config = dict(
    d_model=512,
    n_kv_head=8,
    head_dim=64,
    qk_norm=False,
    bias='all',
    tie_embeddings=True,
    init_std_down=0.0047,
    lr_mult_down=2.0,
    warmup_steps=200,
    schedule='wsd',
    decay_fraction=1.0,
    final_lr_fraction=0.02,
    batch_tokens=262144,
    doc_mask=True,
    steps=7489,
)
Each number is 500 + 50 x the weight over its row's rms, rounded and kept within 0 to 999. Layers, rows and columns count from 0. Numbers have three digits each. The size before them is the row's rms in percent of the matrix's.

# up: layer 3 MLP up, 2048x512, rms 0.0798, rows 112-124, columns 256-511
# down: layer 3 MLP down (transposed), 2048x512, rms 0.0818, rows 112-123, columns 256-511
up112 110:531409468405541493413513462493549435443582543549452469553486477521456480497492558532558458519522483484500533483515485548608586566436505492482539441369479420431550480517593489492531482555486506492473537444456429453516554572478634545535527518432487577530437439476533508438485504539543482460372478584493457541528539534607522528445547440565499551569528482544531484428532452528599382411592424599425403511528447533499578558517434499530552483525492417546470565477400458384543556561439509402417440465518538452437528473538491471449570539594508412504537456540375555456575460519448531460461376593480458489532483528495503476506416505451518556484548524493532568522497540534501512421484393494495505582510515429543423526503439470512431441593509461466507522511420571492606481505487552
down112 109:471478571447514513511482445403628473496604562472553479451513456535552571547555427462439446454485418520465439522487480428493461575534494529479577460496449485482554510503449463428412429557474526536542528589533463478459465522481536462601504548521519437567539461533411512511590434485539498568506395512447486485486512549566423490398430477448496480621532515558588469432621402510529495426409440582528515508568524521531464525523503537486396534394416537534596543464473576561563573479495476420488485532481489544428482504464506414480511545475584433492516490582473493538434534518502613382395472489512452526443477418501441535463469519477543600501589506557562518523470435541576544481500542478317546511467447610474593522519426488477422510543555446483551516526469529525569407475558561
up113 096:574470598473524484513536498554517464478515540539564424457516501522519484521442569431498459505544444483501528589547535435409443522520471513485586585545518563435491454509483544523515449507486502493465495457412523562516441478564533523603540485462462454447469542461487473492454574424479493469519576493551466538531523564464529456490485430544531491405495584546502600482509551485619554521430489520431618519395482542502516545572553543494502433379455564413489429490418489515511535488529562405411438499511482539481551532484474521502573439514613477388565451493497482447471529494466515503479465545459407524456487473485564585454486492579591490522480508477407462468472528516467489446543540456531548537561479625554426494478511561511445536553584478536409618404446522450547437474472550
down113 093:557505465479469514452422487447559510518526485510469542626479468520406458553521475590434551559471491489572592466522520461473565519512524501583398430515447525441465530573533447532568495465513526460555563573531528433467556570533462530463477520538497511453555599556458508527577530509488479607538502496513398473443461413544472499470482594551408488584517493473505512436640436493481537520652484567475504514595473497477548467532530441527385465536514465626428597481629497526428411532528514525546425565540474461506531462416497551478589530488455521519515440566462531546536499542378450517434586406502490492496447433570379498428479462493472548509433488550624583506581475520534591509521453493513441417468496525441465512543421452567453482506545575527555530488474543502389472479474449
up114 098:447562473492417483442475604442443470549502480506507546626461464439455406522423486530585461531553516514531509449514467477557590544398495495383419467507445425560526640515479512519572553549564504452521469469495505520412456495503491537463524492423449432584415536643470560547446441464547502472551548456453511510548436513525540483603502584497437495476497526430594431482461515491426423468467558511428608475532532466517473519522476496499529571566456506431482518463563506505486583617422600516554513538509516544454558587519456467481528506479559528504509529552567483540487536400450494449458473491492456459516367415470445505556446430504473435499491454512487484486483495471581512529388434521555530497470521458425438537556496520463470520502537538419506519489556592422476506504534436
down114 093:477489573518571483530530461526564506515475618421551512383534521473479522507479480500475486529373508469508476480534547400480421549528504498545541437482504607442456408502512451433429434528517430491460605505466482462530564522512520480465461522520545435373529553376529531463510483536422495529453367674567401484381512476471435483438448465518571451456515526524419558458460485428404532556457410481533468482523414498547556481504503476491536409461529535517570604488567467483523452472542546427518522487563508396541450416452541498505517458472474573417481477487413463468581490437601505459534534480457524470481641482495542453398488594567480569482578546480501494573445561524507507520577572442534500450553456533542525467508561452507485499463487464501511490537485415569476553443455578
up115 088:485552470606536479557491553406476472538517437509500572505387579543430539485479533496450512544436560513439527392535379544460533580472466509397569442401435474507571521483540568473460532470544488466515470464525459511502416509450487461520538457533434487446480509454468542437516503564528478612535515435551514517522467428486532515542489510468486352537566572535561499456461448451519377477447601461454496473455529554526427474524570544476525537484465488463489426430421477511456455473549504490478516568361552600512509573500552539516508483556446570506403518547505474528491515439512535497495482519512523413515562528515448452546607433468520475538499514441433556488535446491545574395418464514463543425544470590467506418477400479473449491512495563433497435463463484427549540569491509
down115 096:494448518553451385557465483547539451552617503501461437443476471504483499498436527592472433496418454417472436473484466436429562508521527502447538563522501488547471443591550540493454453514561509494544554550578450542467534565450508502446522535534515438555451449519495536489528506448539422532515495512517471589550504530453487517536415474443517512448536491488467511520548464488549518496486467468470526534522550500445586514466588541494462500533532583475563432478584495457539474498458524572546472572563405474422449536443507565508471477392584504427472389545627576437429471519534414563530465464604629563471480528508554442461457522501512395472492592514480503330522545519568529458421571397516488532462413431506471561412503525455506514439503404500503482471452480525431568506394549
up116 094:558602373516472524544439467521530515412484433495500519438536459472494488483451450498493502524597541500526552492518495501467594485451474530500493482441469506431528598552471443472532516490604579485533488537482531511473567508532548511535483413448446506430515465458444484548452468461473387568538501529423488520518459489520526575544495567442538567597512476500550444476510553433550552491459489468434526514554520518488578485514405427441457418437460460516448527450454463526563511430519481434514541541565435531503585493447464556527526491490577501449535523515569412502521529414568487455506505565575459603526536406470551538412510521563425404535450492512559502608486564460431476482521451565556497505412610463533556514558576482498452482505573375471523493432500512523522470518486490
down116 096:400489501555533497463560516452522534589534469555552528520477502545472445502553510460452475600507480540566495482500475511480491491541409574586552554542501576448584414563472508564468548495465437460404520441445538450572478519481509450491425599585505461579457515486562477625615463443552538404395514449559486498519542533458539452493454495490547539466447483500579530426469470511515584494526524572526488490478427469593528449518513515530527498568464450492539496573502449449414462544523496598518556441510515466451552447427444486428505506499378447606538508533527511496500458512444449412500564461487511430506510499516499438566478470439499494471495547535582527485566424471591511521506481504409505485499580511513440469556491516497482415507515536453474505495527440493477472542509492
up117 104:487539466453501512459475485501566495485562542470489565482466568483507425435486461541534503463465510462555424442466530483472465486510442497541561469486404497465624512473515516434440589405428377599564547556450435509466556488490546510439591461489479386558474601481528476528604505475499480549512500564538536475529615506589473502463456458495554422516531530567516557507542488661479536467549456446502545474528596478542550453459521463548457461420556570536421487495455523534491488491601556553580426454614546443467398395485478520544458434456508463609512523463528522528540472478477536466441549555473491426467504539482544511473553467489555490551470450627442430506508495454346557542523465386495519545540582604504517459501611507513475507500493535442517478550442467501464513563396554
down117 105:464485538453450498400457515467451507457494593490523436590512525540516478444585515563581518430558551476517561461469443504465477452563532542523468501506559608508445420397502508552528515521413519458568457526456519520535435453430597507471492567606511513490574435501445611472494452502419425433496565454529457398501512475523537467486500437569447536453488479535457564428376582525511554498468567446446420521568458498511481545478544493550478469529487537498407565524514458570494500519507486518575498491431409526476470555453500564621451431442559428413462510472416430435534516529591467428568471473516474528515483521496460480418464499511481457598490561541445533442521436393542486523479499558560439592548382668567561454562537474541527523513486518528453470502557537524483537546497519
up118 070:516512368494490520456418538458556461514473532498460474593448496474478497574557495560461553511521569432503410633422506557555529512460514531515550471453490455577488493509409464474493414434498486640504600496469525450527559547534461510574493486460503551445540467507506463398463517420476511512472494491549478530565455542450504388510550508405459557461426519479535497573426546464522514501535495592450483523498476493564523516483488483495445481588409493468475490545511534448597526420591499502506524600510461424496401503471429560516468481491444438538458470475527491456551479512459527386518482493534369566358483499473514536483557395445680466465455490530472479549478570423514484488519532509467498517569421566484458537563528518447490489505610539434458556529465516424483484473587514
down118 067:483451507469571510553371473534497500490479501553517456414449478564482484526561601638574524496497579537501505545451507512474533537467580435541492421585579534503433530517533441513382491571533414577442450544550525508513524507440471451538444490581517508591420484562509521531558534571560603450456479544446517528475443424486452513403463459554449420532528577455553382464471502572571488533498418529524504511575415396461528492503549476480557462541623539474535496535489605466443518569453415588536508440560472483515548581490454505510571510506467408483519487440476560550479535538481402480490542473490572444508451556556532544499428469505440538496478419447485521500548422616518476478587466459482514541515531455494526513543493550553508476515444479401527534432501574492466517417486401
up119 139:548501537497536483451530469602452519541511495469484437535513591463490564476493395567627557455473518538396455469514549503435486462504548515478516522506458535538570554480497556493476436499423465549502397553434435595561568515459533609531445480434469462448484461391495551459548506483463533524519572519547429515558438393505479454517567506435463439568465527430475525546489500600520499487424439470454452461506504428508508405543512454439464498593590542543481553571479500485518533513468489437550502467518532456537469475495489398434580519529497427487450416519463532418471506504421575549504461482545567497520471533452462549484484544606546560546524550600501568473536553507577486534491549517512466580517515443566537512588501466506535524580488491434538482508466558510477451513486515
down119 133:514464545447448368461518502562458515579519463530488513477546492494443536527526476508465481463459482440496450461455637539461464428532583525525497514496559503477479560464517498486455463589458448542486458502413487553576563524477560471512460534556381441496509478419514574436465516496484477498485569513486545429578462395494480410450490528439544467570448513486459464545428540588494499462505465536494545540507489400521614411497506424499513480570537583534466447460502453496488499573423570431482543488562517453538557438525446458477490544557391472559538458507517502467548451488488605561488421479499512526539451516555465492536526517455474592540528522595474408460558568508526555431352532568518496471516484491450496482500551423533477570536481431499459454527551492510519478430506544
up120 102:549426581516537497470455480515408551476539542571548548480499442515535462521556486451553496543510459460456424487584539593442468585426524467554483496551491500552515451517348548520493499474531538515536490497570543520525498420505532420508415415412504499530410441511510462422541443451468514427530485568495483543540546625502482471502558513495565553417407525469434533481445486609478455476469499481424525509470442490398501484454472482473508471500501615583514384435512527506474478474358497513544408508505481521525527485468448442542567433499570498475460469468544545469464527487408574605579585518487438484486444481470617495579593547480417488470529510481475547536509423456564445497504397514451524603529535536541542543481553485432454503470497465475537491553462473551536514604532623
down120 099:534447453506467568475506500528507439489527497497518527523426556540480449620510559538425597425434519470508484523396564432480489406486541539494543470540445493513417502482510437482483478469499518473405505453559503472518475475487445493473556563468439428453572509443528551536378515437463453475490405554536506528431427522451585539515494428514533393556461472528450547367437511543543549468531585556460496474464463399525506418501530489387575505470518449542478421468558372548450434550469500540475532517552548523430527528413458497490422536465451516516427482439467515488403609575572506451517449526405614510443546459551505539441412490447507550496439536506426457502491468542515525472556554470554586478481347533434550452492505490555513525542464495476460548386399541465480456506395463
up121 100:446633550496468663542502470517478571477427532515439502491490533532587567477452440498449562523498473537398534428472507615543571576461329510536533513509406446511486402536483454496476521486421548486493496516496523481532563547481541522482549588500637471478552473558486498482487430425425435495519459613564489577576420477501567401509453514493449586534520513529521424533484609574435454545569449498476565493514460486581460538500443526535550468581460445363525518415588536469538542414525515511565469481453444416486512517571380448529546456602535530464596531473546447611568450544512426529480485519468407483547511528477398543498502485512551540586538510533469599496590476613481491581520510477514459583428412423416507530545487615515530456533419478497501423514459471485415453507524386
down121 099:503578460462462459435499443588536524479498609419565444534523541465572479471526515406509470421538562476474432469510446416473561416460573609410482510435607525482500582485509494446522511499475461494486488405606468447518536499465526431521430468535546548484554515529582584477505610580375496517497498425521509404469538526520446503559438536540523463453488591526470506515384484506555528493473509502422503479486447485497460495584519477500506486490521477540419519446495496540371545531498450431440474341517472468549599547382486578551417517489478644510473543494463523596495529493529599498547366604492535549416521539436548543605549532486507522463553506506510507440469470513533481466425456508489467516497481544449612525605594521493405542499516498553492530517465548474512519507509489
up122 110:512536509436561438622427515497572446537507504506503570518493503427511490446527533471465448471539500484549590578452548403523482511600501414558431439467562484430533551572507514579452635524523523518622548580537477457505585516538527528537531491456529519458510489578456551587466556547424484512510498394480515534508432454469464539595568490467426536494430555506439506447528389408441536460546459533581516501422590522539558589575453594531505485453484511578480444402456515479468554474521484486441486437415527491424442584426563518463346570485547513617508550551464499469479455516510586429485536451529560530511491572472567565504403445465495479498513461543454457547500440443559532442591462557430568456506577584463516502448533426463461401490481540587570573566479517372509432523521482
down122 108:504501598464485493477508590582463461534531532483429472382473580467494481502440396416540454542467427486435433525393492464528518437525481465476433555520435442485489436450585485434567527495477442541577582550493543508428557507555453401515521447527547526431621569495456522503537485569396516453524546486424456547443565600557487471471501504425543511430531554486518472472423360514452420571424455583497472434482547491498526481485545524546471382584551501535484475438523459435580530427498558456500508596548468461461462494512489478524511468447501359547548500477437539499453513520444512456390611514423460577517553528472433387466521537507500481512467556570441540534497484493390523559523485423481522465466397472445495513460588550448592546538547495485589471525507579539522499482472501
up123 107:439520449574579431519503524379492491448516520433503446561470446499472487565571447517457532556552449453523567480520453475478534526446442504483519562430479542471475558525509501579500486540498503487500449514512393553557542562476512419516518510494418587510470525430549577401436475476597524476407525524498455470562470451609551610544485526508461485505607506574496478448497439503472492524492472527429672482515478503470478471475450523512496443600576480473438529422547490495563481447488380499491646543390480466569567483486478481478626495526510524476414533398545459474474575460450524536494536504448451451470566440463517537510490534486547433552439538580569451546585435485496486445452512550539585508543429537460576496496562464568515415527482482458546536538484498381522466594539611
down123 105:466535482482518519464588394551500563535477608589564507477432552490416436448588425546490579485470495583538432449522570504448511537530501473510548570537488564541482455462597364463510537497549494513515416415529461583476387555441494481453583463558478535468438495507514565592504454520393488601543527463555486459514520540439434549459538519502443411528536487544506570497557542492589447515495474557553547494570552509569469409511472488462464569530551506450531534562414436474492471506465467509459509540471606473477491513428603513458489544397471425471474559449502486523484441513546484602461541533529512519565513499556495575509511471467496484464448536548607563498412525559566475572496629498519479411504477526625478446480572560483429488508545509474520435423372495562516505491422574
up124 103:526492508551489444604467497470428495458519520468425505400527493475470385479521490563455449560499464519543504402590611471433562486551494543501475510494460514452499504526508494457485478447554520515506534560525559480522412509502498549484404437504464561490509498519372484508562474461455502486534504503465569574497491497487530475515518462531514462525381517637562520421492497458475614464517532603545499529505503510449502517492570460451454484522429589539435464454598483498410522533544472493479466579441446412486415452519533538569411575464581520474512413445514532532493501471567468539451550520531447433710602505480487452527493513458532364518443580532559594476551436459446473488444453474579469630518507472533456528384468531471422549529530467460450516548465544532476452432505558